python train.py --n_head=6 --n_kv_head=6 --decay_shape="linear" --steps=7373
Each number is 128 + 24 x the weight over its row's rms, rounded and kept within 0 to 255. Layers, rows and columns count from 0. Numbers have three digits each. The size before them is the row's rms in percent of the matrix's.

# layer 8 attention key, 192x192, rms 0.0683, rows 109-191, columns 128-191
098:079128129136124097134128150149100153101101103150134134161137112107113147119099114100133148109119069160098139084160140136089140082091140110122085134092160148135131106141122107150132126135107122
094:121161102197144148156110132108098117129115109107141126162171111132121159169122178129095127106104169117097121115104120166171123132163134147117121095081145121098119157154128146067155119113122102
117:144109112128152147148154153118121106106119108190110137125113132142124128087115142143107121169160098151127073110140154141156106185134138124152084142115150105174134115118125117148125128154093076
109:130165156122130148096132112084135111117150133150102141067098167137106121118156130129178105129117128114132135116151161127103130093116106106134168109105077168129135126115161146138135087136158119
101:133116123128129119165110131136149161093140175157107154142088161132129129140130113154145179146129148146083081130128107140123150185166154129160129147137153128122138124140123148122087192139141120
106:150134193148161098148169117139111080103148096095101153128118164118125109134143123139116105147124116079139137110122119123132139123110155170130103111138111159154162135117094123168153089100080117
111:142133118124207126094171152098106106129095138172152123076132141151107121183148093152125134158120128081128133105156134159163129121127132124097155147151140154124153123142114097097125106127140165
107:131139081112148119178105104116136112145120131090123163120153142127130148156119111140115141113146086115122063147124146129181145123072138100156177125123130141112140090103147121132138081161122144
104:110088160165113137138118118137104113141150106143093144125137155132148142145072133147147131119146067115156130109147115077132118108066122155110148112128175120141112104132149141121145123107098159
105:132119120160147196115129133127099126113168147155158118151156115116090111115114153085098100122089168153110137120095133139131153123131149107140131101136116138168121120113173111135167125123117114
116:141172116112124163132103143099130050130118130169118153200142091129117145117137083141132097141191152132125131128141118118130108093109142122180106098154132092116154142105145169116129114126152115
093:097082099105187148106153110133065140150097144184098104083152108110170108128105173139161110135137112110140122117145149163135095126135084125077125149127114092111107130179106080110114102135095132
109:097102159132120102151132142139139131149113143093097086145115151121133133136156160093103156127179129142165122125115126103139116113118109139117139111140113115097098091149144139124165128106168149
108:143153135093102151131107179146156129135135137109153098114158122090129151116105131132151098101163133106150088091167147141120145119119145119145143073160117131159119141113092149099134116115123119
104:104139130140110115112103115115159130135141096151118169132145167120117085141113146117146102165128129142173135124137111120124129134109129150135097143078135143132088138160130106151057084110169101
105:098136127089124133140139130091158140105132104114118111145126116152166155127115155131115132146135165114113136133121119093141115168162098137156173119140151115139122145186164120167147132115172116
106:163135138087126113151089108120106157093124124127102119135096119151125117148094157128095122117096151132133150064104099126110096153093107112124118096168109159106135131127129104155183093117146095
111:183151095103118149128091160155126125133126132083142169118128152118162111144137101162135092113093092093139125118157114138158144132133166099089142081180181125141114100123131143081107116103137087
105:121140088197091137122138149115145162158140128108133105136112135132158118101119182098115129154112173110083099146155129125160141109174167140073121118118124134114100130151175143108142099111154147
062:130186125174135168144114135131151099150150124156117097135139095129134164139156162133113166117110100125142055119108126106121146118124118186162114116163106110116129128126119144112154125079097132
072:160162140168129133117153172145142157137091136153132113129128164097110149129175123148155127131134152086117117180104101138102101141112140103140096099132138093149127188125175113137120107118147118
069:138124122129119085122128129147134119100096142092133108076099148099128139160134101127149156151121138096122101171169111104132142137144092177092119184073135097154159148120156127175123114140137143
076:108161135129085118157110141146126121147112143114158128144146147128136139105112160121129118100129097104189102105128168096132120110054104132114115113169099177118100132135101129134135168146132130
091:156125106097174155098149128108163166146103144183125119114145111145093144135110129112125096127176166136221123119142121116100114142127147154135133169130094099130142118085136134145149061089108121
099:091131147131111150114160137104076102098097077108131150127125110143143118148122117117135150148089088104046125120151108139185127148112130111094089132180120132139135109172132072100121166116102105
095:107100132125082111123133131141099152124124105094104125189128121137135152107148122148093101128151121119130108131153137131091199133135095151140105107123134161154145083157085102123136141144142130
097:141121117146173104084121141117132102128104147102147145087108114126116105145119130103158098122103147113130114159129181144148099135122071137134128144119142132157100167100116149117151119135079089
066:136084075132114151128102157165151154165138107168132094146110103143146126131170125130124139133131148145109136105109116155127139137081066146140145149161134113109112094099154160117095115099145154
066:121139122104107190147135127139120154153146137096119114124147145125143137155109168113132138093090146163152135119076133184134150110138130092164112129103166166116114136130129073110151118130120082
063:142112123131151119162125141155116131118139100155163116086165145119110123124092129094121187135183121107130118156154096137101113133164139164094109147133097106159158157128127118116120120108136141
085:144094096130161128116133132151180147102152150145126078095126153089134095143125133108148135188123148168146133161114102141103116130131181149134123127090162112156155105095127156143138106072106176
066:120107135139124139128109125101115133106128057122103146169108139126114144129146127127128103148096101121089163161098106151150115162161183159111142094160158130108138146160112120103103149130147062
072:103151140149124172166112145083101071141157119105134099127108070143133103109122112127139129145099122153072129148150066131094135131110154129129097122135127114149121090182111107118150139165148092
088:156143154130107124144104123112115120111118135111098151102121096104117102106143159119163139113094134126071111142100126121138152101108119124064110134128088148154175096132132135137115121110115120
121:126169088116126131085143103112103186073141148166171119130137123111097160139112140123120094121171123114145179080116145086103086132130152109139113143093140127146158097134097138081082164174155112
102:122113104095121166130134166102106126127158142155094134146100123176164108122144170144094171112101171100132135123097110117169150122094106100145104065131143127094124092133152155138168133146142104
104:100068170085125134153137141117147134126135115100094143127169129164123145132121172102136126156093135120151153098143103106094110161142122136101134170144090136146096152143154133155160157106141161
108:120099146162079086125160113144122130116111083127143154131132119110168162125129098108131080157114112139129136121152149096126149135133085101157130065131109150130129115103154116118114125114081108
116:110118162136136147141144108120089084151120109087146157121138106143127104153147151119191129156135077075149117162131096082099138140120115140093100124158136140122130134121140084112131108107114150
112:125122087107093097130143130169161132162149157137084131148133139140146164168112134095142143124115153148097166121114116114121141112122111062126170088150129125131108080109129145153129111114134120
121:137094135149104121111105059141170125148133091151144156078148120115153110143148085136190134148126091148124091145105100111114115110128104116146123164135114129145176157118116116118125086112134145
109:094168119136147107116141091124111093124132125150121117093114118108150122154126128088127153110124116130116154110122139156086128149088122135115149140075136180107130121109143112141169135128104141
110:111146100095184125114145138160133139135111127113160116125122168122146097139091085137117143178130095118156162138167122131124113123105156142101145156082166107113110109099114108148162098127118189
108:130117102097163086135097160135147161126105154141071113165148097113132117138143172117128146107149140105130127091149125113144135107111116084123128103129082115127136095145160151113146111156127151
122:136117172150137097137141135170134104141155123134106130083180077130109113158157154107168114134163100142123098140127093104145155118118137139097122117144110191076116122127163151125076133089108126
093:081097098146136094137139086107091094141123131101130100141132112161161159133118097109183131123123102182129151157140126152102107103134098118094176079127119173102112108124106122178098148160131141
107:087114122089142115142145137111152173146113136130088123135139131135134116164117149129099125127142149099123173099121143160104141093108155159127138124114117109124110141144119146116112135180162150
107:112160150140096134113141146115153139097157137155136115158120121125082126099159167085107125154089160103103154096104157179118136137100159136132135120106123138156128148169138124108135126172147113
118:094125123121098117091163088101136140126132135126169122129147164151136142145133118104178102169097089109149134087118138116115101143137109122149150167158126109166115139096090132145154089130123118
106:162137125133120148120151117146128109095100150159079154124150153155118153123127111166146128091122146157085111135095160139088129096130124150113141127086116120094165128175124166142160108160131103
118:179181094136126186099099122106104100113144158160135135140079141139101127125104116169116126080082158150136129130120118135113123063141167147102087101102133156108131116165088139130134163134129112
090:127143112121126090119149118090111164130103125145143102149099134150076107141075160086095102155109159125127126139179132122145128130098120144154111147136122116144117164109124136193152121114125102
084:097145143129111151113066085176166171135138102159151115154113137134146118150134124137135114100134115122127113117162093122135120110171115158121155144098136133118151067128110142134080138114111101
091:107163107147117148171136109123142134138122098133126182080129125120134118128099165099081109110113101137151124120153094133120120141200132160154159120098145165169091111122138163105057125093115118
094:131160133109087140162167140109132144123120134142104138135142105106117121115173124133121168102108153156119180126118146174121131139101102128118165110187096135170128143113122202107143138142141148
088:159120122140160130110140082118172109151166172124165109128158100145153193156142151114159154156101123127074128113114117125126115105129107133156143140123097078155116093164093148125119104090081080
093:138142105155103146131107116132152134106147123176142128156109102146129157130177128108135153123101131102066115095099136125181138119137121088139145130114142125092121133137136104123091130094147130
103:155108134093119081155145141144150103113133082076087128139139104171129187088108066156103121135170121135142111114137117126143138153115119106147082105112100155168147133131125165148120128115145124
100:109115151139119110173145174168138135117098069100088144150156115164136120146114129142132105149150081128151140178180142133120095095132099168083117095121147133114090081149166151161132140132116145
089:148106115131107169091128106118136129083117154120084142189089112144163134136151114120133114109171156092119098126145115139105083151175114110098099128118127115093122121130133122112102123142144141
092:104094110132116166124119108132115123155128167123149134152121145145148146076101123109142140122144118183153108114118130121124134150126098126101126175103134095134111146121093106140106150082171139
101:139075099150146138131085104150156139140127159144183188098151123109166105117135141107126136186156099149103113099164097157172106146140097132110155150084120109123118120134105152125065159130106120
092:136149118134137133124127106143131102108191142158146163089098117148112108092147145092101105129101108101125168201107123103172127117120138141127139133130090145148150147124124138138152149110156110
095:132127116103157138135143159096105145127110120120079086138169145141149080093133119139107099126101151178146119158134126106172112141114112176171173100164089138149143105127105122141148138115117114
093:142152097117135095155156163135144161107125096102098114133123153146108133135103075124102150163126119137108160124141094124079155158150115141110123108150102159162098160120077152110133132177102139
105:149091112165120143084140075154111125153131148122122094088105140155142098135154144153163160142076101128148131149089099155128129128170121136139143137141149147129129110098135122132137089154125163
104:141174147146142199138120151119110144134121150106107131124125155121106120128120141125134149068146105158116128092128174081134141107144146131157121133087095180099112146115086141133122100092143112
110:162108103125141124143101151111157148176135128179101150116134126112085138116170138159097154105138128134110132126104074123086107111167103106094160111095164120127122134158165149109073185142193105
113:122090156126167090133122155111116147125129139080151098156163142131107140148100132110140104134126124142141134148143090076093131088126122124128140114153110108161134122141124112112133133108132167
113:148123110161102126082120137146136104098114156133130086165109125146110122092089097136126160122126118165091079151100105108122151180129099146129108133137125128134131133110132061119145149128117145
113:179143123093116153113103136114134132111099134135140163136127102166059145135097148139130140123110155118124123098097140139133141129154077120167118108120107122165147099080122166123137149155144141
115:163121127159140114153117122135099084144133147124129117139100087119125123102154139139139151128136139130111119117107131117143161162092086152138102111157137104131137105126172145124147099127129135
109:173137127161120134117148117105136159109143116137133185121127058124150143136110162109147162180147121095109176133127130120129110163140147130097113157106147142137159115118146149146064140070164088
119:138134124107128134096102140141128167133133121125104194131142100111118135100119150113136155143134113107116159063107136110181101159126139120120108112101131137141179162130182072160148172085142122
111:083151120144151132135115122121096117155105150123154131180137162122103120127087133105126198189111138100092170105146161134165093149137119126127157128091147134087116121110162101101124164124150100
113:135121114147128138152126139136102073160133149138135117159123169121134086142073141159115141073132156140107115101167140147133114109175126171132143186132155141136103112147099092177123136127084104
096:145121091099123099115135149152105126129103118100137141086124113153101128125121165124144083166151162163120159123136106112119173118133110143164109137131075151141147124144157144161091093125117143
113:145113141159119098134176132084111147166143157134082121183141084097110119126167139122091159140136125186112131099146124125141072137092138079125140167150136106132089143129114128125111163157152118
117:122150115157106120126131083155118102099120131148111137108102154119157097105142123112130147122137064103097125100114125142121134157175112138121157122108133139162141112094113170128147139149131095
107:147082146156123136147119135103128145118122105117099170125099154127146108113129154137088120147134141180154131114105154099134164143094119157150147139081084080124107143146148098161085115058119144
108:119149140139085138155130114105128133133146140128146123159144139143085125108134142121182112126130133114114107130134132146093133112155074134102125111122158169116111118151129112103131127164102088
114:136130131157090105119129073111085134111163122166121133104148149103115124113138177133097150129135140158148125119097083129083122103163122137130122115144151097148127138151145089100140124122117140
107:132113113149128176180125156140122083107134130119110138121172151116102156135132117108173129141142136128147148117105162116145169095101089156055101164137150159149112141120125130130117102116121146